config = dict(
    n_layer=11,
    d_model=128,
    n_head=4,
    n_kv_head=4,
    head_dim=32,
    d_mlp=512,
    vocab_size=8063,
    activation='gelu',
    norm='layernorm',
    norm_place='pre',
    norm_eps=1e-06,
    positions='rope',
    rope_base=10000.0,
    rope_fraction=1.0,
    qk_norm=False,
    attn_scale=0.177,
    bias='all',
    tie_embeddings=False,
    parallel_block=True,
    init='uniform',
    init_std_qkv=0.0437,
    init_std_o=0.0437,
    init_std_up=0.0437,
    init_std_down=0.0,
    optimizer='soap_variant',
    lr=0.00443,
    beta1=0.95,
    beta2=0.99,
    weight_decay=0.0,
    lr_head=0.00722,
    warmup_steps=200,
    schedule='cos',
    final_lr_fraction=0.03,
    batch_tokens=16384,
    seq_len=256,
    doc_mask=True,
    train_tokens=124700000,
    steps=7612,
    dataset='wikipedia_en',
)
Each number is 500 + 40 x the weight over its row's rms, rounded and kept within 0 to 999. Layers, rows and columns count from 0. Numbers have three digits each. The size before them is the row's rms in percent of the matrix's.

# layer 8 attention key, 128x128, rms 0.164, rows 88-110, columns 0-127
093:499465515508579495457514509521483498496507517406568510567541475454443544444548553462469589531492516468539439514483461481468429498491491498500494478480476425536454479534583524469527477498541506499539444575485444474493556495508525496508511492549467496439493510537495463430508530496500529528522540535514533528420505479469484434479499477401505540555523530539649535550520563474463530487455
106:534544481524519519480528523438568404496379469531453494428584466501487521489480486485474506469520583527552581477585449519508458486515530433457572515483525551514553501510519470473516488424466512468565450519509507478528472443500436510592562562459506470514530494474548553481398417533475543513542518511503579557474522508496532494504492470514510516515486451507511500483513493483519480499534
113:500483511539530573498563577540561497501473475509491476537617443438450465489495477505509443525514491517566483514451521530486502532539510394417456479564440513589496445511451491496475514470461512502511479613556470480479594436526506492533529489520518497416538499507515501557529505541478508469572462513471497481478521435505527533470544557535456515494464512509537555496465550495564487531463
108:507489489474582453507520495522482526517503480497458486458593527498427534497508496517493489479503483460585494499518513499538498521504468455526553512495548573518437481494476446474509494493468498419581575544563483541493536505497399357478499489541489568528499417542467520518456489478496561513511536497519502503512580505482510471498499544534458542442455388426540534486501412467487479514515
092:538490553449456503535524489502538539503473519537501563473500450520450499552544506510505479588487503418512476455496545474525482516508550507525527473480500514480519456463521495486495571601556586496456469454455445504571503498513493440513513508500531564548492425439555489407537556444485508598506549580564608507583508511477494487529559484448500505450534535497487541539468474516516478506494
094:443499494493510473560478528451453475566574482556433490420500469523534490514484493549496478503545515542433573496487534441489538502548415492525564512463562524471434480436524531549511460452416518506516512478498506564502449501488551487495489580469476484555495507496527567460515452520394516561476448535454458522541549540521543507465535525549542497474457447506440487445547452574494515471501
108:486444511485516532469494502523447439522576546377550455562425501522513461490550578481532513496465484535524428494580470473466495538486512504511467514477518508516479512486505512466445547543476488496482542431391525525507497476527461426443405507518500530465518469497564461489584581453487537519526527504458465481495447510508430481471537416499486517478498490493495470500456589487493559443528
101:471475491491532543495536530471445470436459509471505523527493528515495490449524537449427541557453527490480453461502538490553552427461490458555412446434499475543516491468528459471532551526525420497536424555423507523452534497463456541481510460461463533457568542485562545440567384496486532517485461432491517563495489512500522511504502464465540464562499427543523484554481502548519551493533
074:523521483547464479523509474475512463543494512551509514478498476449506500482460474594590454537519520540461456481531494449461593494509506559511419513470519483494525458466513585461518563428558522462399550505542540451491540432505442502512499473538601490458544409540538471453458506509485509481499483493504469449522527589455565470550505546516486479520527525466468529523506446544530463524570
081:514416492502469513408426387490569483515468439469495488518497497505493544415483553544495489490545510486464495437549523573463516542527473513455514522508487426473462538467563528477438507566466485483483514583523494491558514451533533484461534512531535542462391519508452467476564431559478521454499522519480541465552450478515471461488470483516503490543505560512520477450476522480537533486398
079:489480524521514473442512566511463545518445480513478516538472457505490428526522418483448476537487456403520587540419414481493528501578539498555503471550487521519556550533523487488466513444535527452473590449495474522499477538492526423501465528482484546535531508526546522541506502458465521452440451525519533517493470541507463527494532554498472579511548470512525414493554561470446418521567
077:463519445492412532505401509496431430443488557526585517512527542518545555451473543482491549531494489560511483483506572511510482483564471523397505507459540496409424443506519428515526507572566461495495496518437539512461517467479521507491466447499467513564507481504401449476482485429517511549515523540532458582515488536498564486477490518507496446499549513479487552491500562491503507493453
076:529499527539452489474513523521580468511500472490545512456527474515509524451445528586510551497449506504475443500534532546416486458518465483421494427544584466428544465482486512489543461445522479478551563522531502494455551426513565507485509458525491497512486504533474517526541523549544380530508503571465516493503497441501548503440479496553574555564571513524483535570517501581510515458451
072:493505462512511489455488547506423547423514465482540495545482487512417510541588433457534474486408462477502557533433525468561473537500550501515550535484434549536506432559496470471524533489544495478504498494523433489532544525505431538453508560459578519522493474521563471503461488414450505425469540436575536514594501525467450495505513563468476478445475455507520478456470515489495470508538
103:515444500491503515499522486511571431517507425443493490456568454543521515505472505584572553527526488461510418472513529454502512429527472462389499573497537467474531459508507523482527570534600499482507513535465618492474570461507508509468561492546501407470499519501518469486508512500529492526515536533464532568432477498516590497441460475491527468525539512497458551453533461540491535525526
092:573508458477497466447480523585495580515521536467509497551482447529489471500529503493517481484513520483492617488474538487571536571481507533577505482523466631498497614515435528503501446469475555522475486479557420501525498514490462449476506596484508505557500502528573489504467538491466489444500493458478505506557493483472425518543516494502496465463433475477467449442419506448530458512519
117:491438486506466494478493486495452512501453503463394524568557485502442497549529462496497478565525478537443570582482503446459576495505468470469446468552411509502538564539556514506458462461494513495499559510510486471461488512568490479466472505540582480583510450576574490535521535473545464475517524472458472512445514505454465543486564498509510554455489522505520433464434500460507431574553
086:467479467492478495501512465541531508496538493486473500535472499471525584490536489528501577486533461521500632537468402538527517443499516471512440524500462475501486537517518543424503469452504458456463582460513491374494575539485558444469486460506554478485496511542512498496496490460568531514488478447492458548509442517458446596527530487515538432506571571515563500490527544481513424526488
111:474520496554555486451460500480427526500460503450409509481476547516515526524515514457499433498536465491448525560531521478393479519520482436539500504530477441527440566547540545503496490450419447521513545549507492474454445529473473537532466556503512553550500511562599521506490521497558494510522515471496459445536557478427452491570505492419558474468468517543599446458523475510505481555506
098:490462550477578524482550440454458515520522474470437500535401415516542546508500507502497558518484537494532476459476434466517578492555440467454470489447428553519485516524533570436522498450539463558488525493519464482555524498509526493469456477502469444458427499535494518589507529501513486532604494496470491510463587533479537572489551507468519399499495509532548524435472510476552501510463
093:510469408545498519501544470510488430470511504483550478486554515513536582560503478525562592509473478520502500522552519486542510423489495408492520614434525441535525480454507471501530531578534511450574479516453519480472540465470541530522555546476467459507475505527460535465448454455484536541533533478473519531394471536522462475530491498515502536550521501441481544530484492555492579588515
104:460448566538474512512460512458489441462505514546513502523451502477564502497490526518480500565527463527522459458471409458539515547534507488446450529409493433449483457449544437498536479511469528510465449521398548477506486504422479476444470508528538544457524491532466455534540474484546583468482540521493486575543396511462595478503512547496481422496541557481556500478558518472523500455484
109:485608493477565490565528539497425501490473542489553487501507522536508426448514483534450466464404512483557491516528456461552438499426489500547523491517502547492498476524536520486424530579404457505501558423478482481517504547529505565560408515420456468465522482460475497439523491529453521531469482565471467462515478464501527497531483498489536498459538421477429514460498523458529534516557
# layer 8 attention query, 128x128, rms 0.153, rows 89-110, columns 0-127
106:511422520546535529561526473567522523474462506536531563498507456496471499546518471487494473471491503463515484455490503525509463449456480448486473494435450506526516537516531556534520518549564490447502425507494439461575539445459534516587441491554552404561538539521467519501518590505439633466517449504447540482534486455535536456554505487517477551453479519562461532493534516495511440472482
120:481536501500509453477531569513558531526478512455458553516523458481551530422493463450469469500563472459540494484478497538414475503526543353417583449520473465553529458544510477496499468449502549506479485520507412442496558408579457538539513475528495515448500577525576538514496495540501508466497528510447525507504465457513584477496495519526501565496448498513467481479526560485529472473492
109:463410495515592540459564508532480479524415513510521534542564459471476551527560511447528479500535486506632537524544566522445424525477505553523518505493494608556504504531512492520453454467501515495506446511568496475443462426513537457517542472484500499519455395483513443548494506541458499461554474553499532497483510477511472414468541502516463524478453470456514545491511497469535465462513
101:525585505532489438508443467477503593457499446473494525521488431565439473565464551548430474432470468502410475510528513479524518506499501519465479488478461421499613495475478496451502506457483488545495493493452517530539443510545508500473513577470507507520512464477541456468537507507498492538518545539544456448435486470500590480476445502495488545469454430462540608522470528439564516522466
097:507548556520544509535473453460433497458499445504520472460570483513504554518480521479556527550577570498556562481440553476499471485581431530472570441471491538491436529544553520525493498481444496449480529431567506513478452499498567512517480455505465572450492454518467566492481479479539603496530441525499505526449560507448521500517540523535508555441570470493465576490504443542477469488493
096:494519407418504498460494538468507502534466541510498486513447527485545511430503476554503509510536501476492472497571488510478480522475477461516444486467503497514446461569490493488476546512406474553510514501477551513431490530496515512517430531554483480447463512582596461521489407449484554438486557542424443510463480527465504425539582425481472427477524430505586465521507489490440480505523
114:537445457504563510514503579525496479446437520515508496542504463497558477512488484488519505470494498394468478495577434464512509490474560499576536520440440492406434445522585539500511530456522494472480461450491563531526475464522467539521508450486546546456532475541587550500478434486525605443445441480557462560434451497507506512481531494505496531499502497491444532489490445501558480470459
080:523478498507514460435525439473540443508534543583548384493512457521470472463529505488479503497445542439476500450561508487472528495449492554521453516477439471455460572480483489493600525555494498496522463577540543472535515532482458466560529487546437453499514493488600454461567505559486527474565491516497497518481517482515410515468464507507527563476510483464419503433486503541549489435554
068:518533460472507506526401563512536547549506465501538517448488455498503512541554581515541490491521553496473483495558496460538487499567544544506599454491532528543510449475530492493508603485465497398474449534574466524442590550471479476493473512467476513449514463527493572562498473511549535574465504461562552483488513494509462489482465518456527465572525496504502572527495463497487554409461
090:518491485453477480459582515491564454529459476528539539483569481488494535476511490469531490505521467554485546496390467558444489499449408532488558515477471522448511522507462512544456428537484517454465456521524537454462440457490482482428499444576452432537497479526496487470481590454553460495540464527461510435417521455494453499493460458526488513472491464474479444444435498499456456416452
073:430484491503539458545399492466471510466526480535522467538454477535573481548518536501478475426525451491481424558630463484608538513484504492532495510567473467485533501458460511498470537456504456566538526455504481524519434500539539510477433498423548521424467495499515548515544455510460478486497501480531492573513445543419583510551511479530485548502504459501563508541477536488535523525463
101:506536489482474450475383501509464547471522503496538516495413571464490543551553501497532482498600482500509466521587497475505504470529527477491471473532501414557481501567518529495491564530499403472506538498525461492523529555525498503558523487464496527448490445510472499549482454417540585460430522494574505531508525508463537485525489446508544466574509574533479562555475533508535539462417
097:529449470448528541543511474527522500520474532506530503521499457571509474516483539518568495533454509592521523457411539502459511497476485586506423526458510492432506472511443463483484490474452564505455551513476536495539487483433484596450461525521447524545528503499491535458514592492519533568494464453521549493485550519535488465545531535464471496448491463434441463417535395450434479529547
116:499560504511523472483504487523518497519546534477461479530488433414532493504483551526501487482486389454536418499560497519537501467478607489505488554575463371538557483523507578543536484470542496533493454521505512524526477533475447531461490513479472456474506464519456554551498447564547512431442499480491575488508546458507562477531459566501451481504427529504568489449502556514539528537487
103:526459508507501532553530470542493452495468513525545499499503552576511482499433546494509502565421511578526535453485536490472446525457475591509535472423476603419550506488425531531471507543458553445462503555490502517464500451482562532496491524542485553601498579436544478471489507503493531576522482468500546472484493504590506473517533515464519447537539529498391494493487480484486472523537
098:507493476454487562503496416493526556478495612535587505525494476526564462489478523512550512545478531511458451476493465488454434471489471569513533451507471558481463454539450549470452507562452547489470469505468388557535457466427498556490507541532519474438503562436541518508518514492453464524521521423532528440507533469548459458496502546426533556479484536492498454505491455433482437520506
087:477528475445426488492515525525446497517452568591548521478522452516516512467488540474410528524444498450515398478478507487481532483456491501554577515474486563476496527471459480519466557596493444462427466507521481497452472531520446484535495528516499510518515516487505454453514559377539509482526541455522431533464504436475499490537467483490547461515492547526574414501509487530412441530521
107:483467468509475551526502506447517497479406500472511501454521510461493502459527517490538539514554555479560463438448502513526477461526505539484480533469430544457466464461515530507490550573430484519545488492465466413532491486537551474567456508491485501429532578588559468429557575483387568535509508507493464520483497444548426430479554506519548480537478499573497468461471508537507479547527
102:515419455585448480426534506469462458576470526536455512483478475540509486422497472490448477506482544505510412470495478428490529520433524508467526524466549518501506538479476518467507523566508478537545456494517554518521601506445462472515451533550456445511507495490457551532477443573420589487546507484498487578525503460582520495483541479436507588450472496512449498469501491537545532512545
105:552541535519561452509538515421479469561494577558510429503525463570502454497501558515501548493422538501448542495505533511471544482478453509553536501482494474493456496569544507504492566442424532530452437548538443507479501512495436523400533512458504410519484382427540540528494408534553451499516476446477481485482513521491485535489465507509499470538494484497555470548487521481504468507560
098:531489457441498501477457526428405504561507501500506523462504410475463546430484515477482513565447470547465463479494506505469535453505483539473525519485564461445478482476454438467514493528623523485550491501466536461492456548541509512488439546458554530456517479457510457501535565438461527553478526426570484571519497482487507533561572536517515495550539542507519459511496386507508551534456
115:498448411467549513505523528487447587485524500495485497525484502563536497519456450484504476498579487513491572510530537539511501501479487500444508501413513503508417497616538442527492524487505451503465555431545525576507444577537537504487527498472447494514556435496502393488447530495525514474474483529475465500476487564461461517482519437504519574523482452527528550453532551524488598428499
# layer 8 attention value, 128x128, rms 0.236, rows 64-95, columns 0-127
099:499513453536475509475530451485453426478512465466505547501577579453508499510460439526497472538512457469526523556491450494508531512504482449476479485530503498521447477516484485542475504468527410574598456460510557504573469454596498538519486469592475508429490508491468424418468419523484488505431552514505477433502496503522522518478513554536554495510498510437580484449504576487572468527516
090:508511534539503417496480428478481477402527545561495518503491553461460488536436494468438450552482556587475526526463450542556603477426518522497527519534503504486516502493538517471456452505497521476495508525557482495420488507580515539481483499528519483421513559593530481516456534511496462464438439490480494471485496475519450431577471503412422529511516487528568493480496549516449524534516
094:569504495486552438566484543546566500496524491537479474528460500455487540545531488518580492540511544455494388555458514541461496467444488375547476548482547497450463480497491506509475535546451566569523489533468457496507437507455526490487445490455551569546454528469526502531481459435507532453498488530479515450562512507489496587521485566468484552429497501480521503432513500483561540434489
086:485524585494505491463558517510478509476544591510512546464487538512561468527401491489519491501480502467506558517516514473470491495503543454500498505508454570475459511472548482475496604513451498391429483483540523542514586542464515596430506450431463531497457449493501526508400561505540491528527481532482488454486557491565506460505500573440553586515522529497482505488461463551500449515503
080:522453550505511576457459497437540596471568569558532515463525564506522480536463551469439580468465468504543519522506499466476482565472552480536497522528559536497478517513498524436531462516478489518551501449525505472467421496484572559509557474539531405504519440508433529500541492475503511466521510509399520507505489515493502477451574486428568457490460501537483464518513515483400490504427
100:580493546422506502432524519421542519432439528504516449486457452565481496487549398518494485538472476481560455446516521510538553461533545491497417479513501468483552472498559423460510510435533502539460570503488453501506531486521537531450483570556445501556477467501562535449466461576436420509475476483525538462465525522542501510451480501478514413531542507521508498555472529536479464502481
099:545474504518509568464594473426525523517559429504523538477517489467579468528480477539517482526563516454513544448450447483449470498543518480555470503505507559519493564509448488474464498486522484524513538388517518563443445464513500454441476495500503473555512527517413516537455497545537546484439534434579503472439531439484466539550553420510520485529490521503503457553560487435464446507477
090:488523533532567491509494545455589493545508525490547467487533469543538438509515533573457504536534507498365510514438435503468531496512459556460520457473494491483528453436530473508454484500531430486488462481510476470475421528405597494556459528486495512511466440498451549535501554551505526511469506469524475454441540498483567528547508435501473462468474547484468472580465418546452489478483
085:437501490510515453470476582460519470521550552491498447529483532434540452546437517548479476439515472522530500467485448430482501542543443488487468504463495532496531519550529516453492474460515455529528513483538569511429506499510550473512524502521567526476553471506444520511495515448551522615573484435579487466550416510419464446514432505485580524516507543558471454440439516478523461506547
098:460464426539530483509519437513443404497496535470511574507490525543512599461559485448481489497505492559516487519456475518522462472463516430495508540526585500511482448517509535505496521566502587454514445543596458479492562480577449504478489447471558473447536451482538486507577498488560497518464435475479464493523461531510437526460544565433513496496509500505528559549556512543473553520454
106:487452487372457518579602571554402536451569450544523440494509484574490485454573526522516520510486507578497447450538537509469518475482515463510475489520560545517457524487506473519471532503533513507518501561483496532559493470470499543459469504473625524500501477463485469464515473472491533492483532537456500452479512448497581513525498517552486514506504428544447475460498559519559535449471
099:435485471495463562452539511492512526546471518491501462488463499495544445487562466512583407488521470508604619506545505482476546495459528510517496494514439487548534531461536449485497454512485449531472493499527542528493545510455419509453470474544567545532553489531449477499471466472512470522540534515558567460530492453478523459452497529505527444485523515462425452577631463517458518522499
093:479501497519509481499468546597489484523453512514510513509518526526486509413472531469448530518519487476437459500474444524511445482464572484550473374533601571527474513504575492477562486459484537433550457554494474493574494528480485500477471502561531441438515511455537601468438533500484439496414518510522509486558485491492505561521508504501467522504579450456545452463526544484475531462453
105:544515557484471506437583508426554521505500475501487513493466452471430567483504465529471521527482517477508451492498429462491494469518547487445543514518455441453501455564590513475517559459461520504557524404546469510520494483511466518489569506493510540439483460467531464428432509532492416604489506482538465518513479503486482518532507536455570473570404538565539495496509536525455517541568
096:566516524480470506567549513486521530503539528485495490539495493514554580512466486488467476476481484477488430509439491540543563443524454469552519559550542560536573422508528460505506486608497505419495438506523496510401441514545487457506529549453442495433456445442573471515455522461432496533525462480517527562509486508484489508464465567477441528445553507519481489507513482495420569495473
097:468489465508555511506475509468492464485461482479564477517488509501505531500524474474528502537479442435445565556523523490515546450444443548459510478551513495545458481441559541433543502551429462486450517495581620496571521540493503481510520491430431594457481518455491470504499486525555522471548512510506472451444519444577511510517504591529516491519515540504466516572604516559525528451499
096:543520499460533469532487495507483565481527512500482543439473424504497550484537461541507499464516489515560483474490499499500476487448514423529498493500513425527444507493516451594482499487462557484470491455501481476492583532413525523474473466528582558523452442522387548505482514495557558495543454500554524547491536480538532524408511622489490492484493497368474484527529562499509503543473
107:517553575480489605499534507448496482426593539492530522432539493498579481546536501505572475469537468519527546470445427500547491551513541479576456488506475532470480564506488418447587471433454515462492491491531471519485527555485486507473474503480534494539592561465483511462476514447498585493550477496529482549495530530466465444547511520471508504497493535526477455511486434426450459524547
090:513540531529537525525538498492559455518540495519484543561499462493500509500543505455383463593458443523463428516525519538514522517503479506476455509477530457551466451476508436495463553539516528514517441589453469508499480508512525468512458502517549522442465480497561505372470424501433557480485444539542485503457490505570533511520427472538434543442544476502564534430436477501502500455521
099:466492519582515546422469504463525506448473414492527495400547469531523435475519409563421541491505476470464529441450470480569495532496454526489455467527425492502543500540505560513494447528490436502553530531482548460542488473537517451558555491562506436432496535572462538540446527503511524445521527492525478521469506480462445506539512493511535541512433485539553457489458477496432453548512
091:470544436504391463475478475521471484540466473467523494507506512528442501548509483504456508427466460467455526495444526508502481440534520373526480479459529509508544527518514530530457470534483528525554491474542414489445542447488518503494555458527438528520548566502514546435485467494499536544549497512493535557469528543532419501492557408475525460484509549498598540485469495469533470466385
097:458470482453516513505496525507488491485503542451494492502485485524560437507431506438528462435492507500451488483475494517499491528568463513531410503546532551541519543446516460509491544488522455472462470506482479532462446515515468455458508475494433541519551502437486490516469518524539571519576544618591499512517514546400484554566502514564474555505560448534526437503597585446488461478469
090:550523571527518515513483527530436460448558526540542504477548446481421506502485502420572564470500510393516428522497461577527477534450574477571504480563547519506457485494486427502514485560490466555464507533470489450493463487475506502453494532449457482475512418555520509552536446419500565549501549508491532495529492505502504563481471536512453549436502484466514541491517465496451523401503
096:533561477422407516445536500545465562467489525506474527451467476504439491443467485507580520492461483552453452472522472484490519484484490443526501456540467508488512535600510480508423559456504506444488501543510585549438472469573476429522571472413533553429517419512487489474430510471535424474560546532542477556468542478494475518510479541452524488494500519475513549451479505502522508516468
095:484559495512510513493574558590501539522504557470514435539499488520533461454493542506494527560508535400520540487489482505522544456445525564500489447483463495506493523476474497585468509417512525483510441473521529459494482428489516549524459481487461512507495467410498472447422481534415521511509568493480462591440524458497525540517501503544526468523434559469485414571524552406542515519510
090:476500401536483553434539500529457487467435527501449541496539531510564523518548513583473460534545471432508465465492514468472507533431494480458527512436483488509473538549448421462525487486514469521562441483558428523509515530592456534537456535528486552495505508507512436495543481488470440537591580429546445514552497512460561469497564525460552571504531526515470498537494458515462477522484
103:461530500500422471492525501470482465512496508476468520528478502459476530567429523530506541511534421435459495535518476499511505409537555575468563556514537534481509476506557531468477450501525453524507477492456432515509487452494485498543549489470440471586504535433511449518490568497484541565542492545475596461479467566483467484575495468468488460464530575532476503489537372457571509467527
094:443476538461531455451495469523454469487450530547551520495459466569471485499541449527529451559489473608502560502426458529474530494493597557523475503478491445544468565480542504513419519546503540509478524474469482542566498523476479517524468483420502478506458443571452521440469541478554487494477497577389541470507558453487462474576502504538504420524531493518539553479508483520500489546497
098:495482482409534500547530489511494496472477472557518467490503544573517532522511443501458433633485614608573468487543460507471526432510409521478465458561544509544489461458515481479460471502507456523481514502447469491514545419456577549476482523530546527490500472519509493520491478558504519488514423534525563459488519453436542541467500503503468529488547427494483517483549532459528515517532
094:486434534481456464524538468544512458524478482478478522545535462499493430500496492500503503502585415462518499511537495493534410534468422519523539510438518498473442415454533513523470545524535503543488517460400488498542579477526552467449545483464500510469453508526556513483569398472533521503489467572496515472521475528482526481470427470570551554584466462576547498432500530508485476496559
094:498457538550524496435454522516476511577443466474515485450525455477497458493526432493537478519509472421493483562508514548546536495528509531464494514610451484402490567450480528565514484488533467506454555478551536518549535545520498502536446489537469558437534532540454495510495470444452481433470569426506486515550455431534493472510559516441499457587517466500517492533502435531491473524588
100:529485514457481478521468516560491486444480531509504497505478515537532530515463531468539463506518565526441443520476520517443556499500470424453507556553550441458501551509531517547473506521520523587497453536521494510470518588546528507423507536510526615492439533443493469477575501457490524475513510476584491485520473443495565378528507479512470469484528467479439471462572526579565463483564
# layer 8 attention output (transposed), 128x128, rms 0.207, rows 64-95, columns 0-127
106:505461538515425470514499551538417539514458482457516440489460449444432505483462460471524476519581458558530622565503535520476573490451546508428479488519485468493520464481523501466494523522472460527536502516426482478566459507532459575445469570533545526457505498488484533443564474515530553488500486584482527458460487535488467532467490498470545561460506508535505450411580508451487528500473
095:459524504496470543493519529505483475397523451527494470505524573484484498569443501473442426506499451531498505528481459502574568535508421514456490421509452447488579464500524515550534510521511482513489536501593450524416467462485473577513506492522481482575480476524487459579467497463487569512502446520563513490552492476528526549568483560467462433513412477529576530447509558521490490508478
094:529522508453532513504580585518551540463551424526534473539533441433519494451497504481503495513509550447496522492450557462546459479486532485516509426504438521480493526529526537472510539467481450564587444485587453477456453466498478440480461468470564520546506535495522517559430500570490516517562451575450539566437455432484463508519541494483450523452504524490478478450500475540495493467585
084:537578530539478538429473502574465502443510550481477598470462513516478447434456479451503437563412450437469472521458511496539456446516554424428495483475465538543513472515481538567478566551525561517532536557444481548512524492492510501505558466453464540513491496535488536514512543484472472511431469516492496485552528490505525587490491466492465594534494512543508457476487470542436531533563
079:470395550567507433576476454533475491561497550520508534512545560477489443463520490473569496458446549558498467534494557502570483532456465499477542528508541551516489508504511522476503526522512503543614550529496555464478399480530513517538518523496547469588460446500497459499512438482488476463497509457534518482511486460560473457453453539484555469528397463511443500496517450478483446449552
099:538494390508576523444530507518498460541492509456455477437538465517496496632507458559531478477516515497527434460538505513524515504511475499524491537449467473548526513503490449518510562437519512506530444497439468490543515445538508501512442553521480517522428469494512550572539541433443497508522539495526526528416537399547529534496402467451500509499491452529506439568518571487487487463456
097:468448543484482511520587504530553502541579477471468515445427505511556448447469491552454448581511462523510528546422455500487496482532509454541482602497497493512535515482513451486486500497576451565510516513468467551499446468510513492491469504497499445516541457457423493507549458547484478484568450455527472522562469533536523585485407519492537446528576477458472410450527486513464492541467
098:441487522492537552505528476474548514583522475486487509455528422517500440480501542521501469571568492533450521470497479559495569485485500550512501450492482581527507508473501496477474474484500452466486465507494536460534481541488521546550514536478529476516492430499409535543478589414397553490470415465484533511552450491446472548520424490569503585508463517477446487545427489528560478469555
083:479439468538443509499441488504556575454491504528483504515510478551420522548459486497538513514448541581482467527441412430489517583496490447472432512447506503567548445508508475438518472506525463549479441564481535508469522527496526530541518467551558507464430515496470470527461458534575519466455472460517513487557445434492556511496535545511579524485555545543458472439555510494484534503570
105:474492456552547516503511533479461531444536494436523454406455495431545506534545517552481480458495483485472451533507463422543501526528511459474491518504448560490519443563533554539521483470446518420508513513529527518527530506553481507445494482458510519488587511515581503536583533483559470486453568398582517511476450509503443479495541508511573503447479514427494542431519441521496510470427
102:549504488492539508549573585502468446471444473493539514508491506552532437475520478481553537502458536477479529458525471568476492501455506497485480572488489565437454463508499497499536486536432489543484475488526487455481422436478484552555460521495484535477559533555537498469504503516515544474536437499486436516463527504509583359542582410473529518534491533568488410433483479471506538494473
099:506506388560504567476491505530538543489453568474432440542511493472534526463510431530422467539506528537529457542450482539446553521517470492506462536521557563527466515491518466526505554478459469555495528467490562445574571519446486486512532548500496545510519542516496491468463483561495460493446517542490557484485524535505481496548519511494552405477518439468353504480536487431457493489528
091:535485532570534427472509548462507478512526556466483395509494521512499451427497530515467492488505535450491441614471426451516466414549493578527534520529524497468454501513558494512558443536467510474460487575506461442547542529490456551515550491486499498539558466526460496560441551533490482477473512570527468531511503459461520524508496418492488501502485579516542473521519488423488467440422
099:474487466508482521499510465525490460463490421538518553457532421487534458512503484543545430535438554551508448471423488396517483479509506548485544492462500448523499589504490478547537572491510526465421425511443514527573509445498483538535524492487551509478536557479508529481533452457460539519415484473460453486446473543555470593490451529470538508566509554523579510531519497561466474522494
101:450507535554510465529415573521511563442524493475476532497527530508482504566457512478501539485487532443503471510450443527436506412547530483565524533487438509486537526455523603581498556468475487454531477454542600525489527501507493484509524546517521513470467445490490543584502511440512458489510522478521480470539486522507540512522535431504488505389470534435473452516534463557422498421459
100:489525480509551553443445535530494572527430553504551506493481485483543502459507491433520535543554455517552505479470470551524483461524513456487526449569508486601479453494495505522468489523316481529523487555497555487494535448492578534544495440465494467487529554512587526506547538483510478469532516514498452466513442472445444593488492472496504474511468477502450505537463478494522505511418
095:518526458439484539484470467542452517530546466436529462453471525475541580432501486475516533490471479548470485513452521545544443537549528480499491511528517483514470538529593511579523452502510502474477526400442580493459481535496522461482452586470528492507476467571508541474504528570455542451483431585517477505382537462517478511486533571566475482474516518425470484522440487493487521487542
104:518500525530513483556509550514427484455548482462461555534497523544475535479501468530506519439483477522475432485393521502557553546520573518414418531517479510525419547482504475519534506465569495522509536518508464415444489489519452444514534464505557500448464489462504529449541479520417446550477454486462474471602543522563527530491550552536533481524474491538423554464488478547454546500493
097:573536472523525480553535504522546533482477519517547462437516404566454551527428509431448498553483420532525488459545531498549494531454519538521439450465515512407478535501575530567476529452456558522475489509482479537451541455488441520453507510541555521501540446423492482521492492517471566515546515563537478449502481536464551480523490396525463516477509474482506478487485469520546441537427
095:504445574443554485610496439476440519463485461506494481488485504598503495462474486544455560557532493564531475497475543521567549493470459481457436490489474451627433523454507492510482474491583497538537522485477577510542497476433516479499537514441492501497543463556439509482454452471508490503512523472528491485493449470470508527517509527491538510546492508512640442543473465475457537517487
094:466477444529476420494484445470552537521547511512467489518523477588476501589529540449497495468452489455514503536481543505470471467545611478495469492553510453502586488474482616531474536461556477457455520563484479490535494506513429540482503452462507490496495516480565555463545480486496521455501471458514554468467556425500438528551523501529525443529567521417514414466492568486536498467504
098:531468592557444437515491485437515514485582511540444517503535513565473454495522464465523545471494523516518456474492476519519503484470512491558462498540543479530454513494548467565519454492527530438536563529552467435532461476530498551477565439541467504484485513411404565607549487528533496523469526535456458457520496510438436501528479491557466483451531470503469442477480609474485482482543
082:425482480524569514441500571520464492462575491434531479534550505463461514444469552489479594509494457424523486421500500519535487488417477480499515506574540505509528540522507509435527533428451536569538517454462494492490458521497498427487485439476546455488540444543520439568552480466512560475498538553476530482517541567543518535499555468530476512482406539492493508525519522458509415521555
093:466488502493556495452516545489489474514510538483515543487498422509495640492410462472507481496471572477481478490554527486499421480466502494451482558483593441598539526495491525573502518485466472443460528571543418533442486473463507554562583507529446507491529533544493492495470472460440536507499493559504547473461517485530513503500498504465480523490502510409508497508525472517405579536468
097:557550498516471491567481520513523553527578462520472481506492534525474471431522510505487489505518498424437476411461500530510505426439530522523479495505493462501517554416500533497554475522510481461468524532485530529601549504527578521526489489540458472547447491458532563395513475487394515544542453473557520511476532527495534547532441428528531536389458529526468543483490520472514528500442
088:521526473481541525454506505549502492594503595495449435578453459536506507508525487532511492483512560479504508540520440486518553508437518469496434499435480444494451541506392499457523524494518450533471443485477469557583538523544415459477555497526545528498516518565457477488574466540525510457440528487548471399530460467496494453509503506537399508513470527462471569451484482551507496513500
098:485478554445495447501474517496487537491458471545451493569458432467527504532460496419513414467460397463519421529474514471433484557495564554524517510490562523485545535480481467484508576508520468546519500446534503481568495427532550473506429551457473481472512515459549507535559473445501475504392547485475526525557527496454495510505492506537493507487497550490460505551606502587535503512541
096:531552481525583492487536596513522522464487396532447523522503466533563511465525460523480508534456468586508564467511454491520503463530519493479501546473436495521541509512511572558476489550525580528474574422488467465495500544465497544522492489468453510513441555528486464449484534504513505510498573498468548508558531440487473431590404477548497499536408486433507462467496513468471446471493
098:555554415546500513500510546468499457492516510422502478460504499434566532540511443500503507534495457512482510523449367601499478505466477501517487475470448464534471461518540456501424465486508437564445509464575562510503501460559532517505498531536428521437486507454504437501456496484545519510522463501514493523425470561486499487516486447542500510560468485533582530550530543449516517468604
092:503406542506532496565467472492493504484403495446502434494540486547510490434563441455532532576486491430581494437504517492529447505488520532486550465475469520468488477591544538482419466514521546616465476406489426474511552499510430500454489508549495542423535552561483493528549476499525485487501443485501524484564544519473502544481528520432466488516485498515538493547481533484543473496492
093:499482485477547510575573512526476438602479491504519515492529535509451530456490531495483491508559514510475502501476469499511546500404481423471494506502477477514529460463469507561509511520471447501442526546536490466571613499477412465434485464456530517572513503572498492479529466489489492475490476534460563553557428502512506514518481468439489406552495476530525461609593438454485512513486
104:484512613441545546473441479547511445549519439402485515521534479491474498505546488462464491436494486539529546528524523490530536540507460462436503479486521528473564498492516604494490503526458501452438422534509479473521523476561477538538495521496477549479491484506550486510427470537486510512521478531519413490484501491434481433466552453489458463500570575511415524522537609540486431480531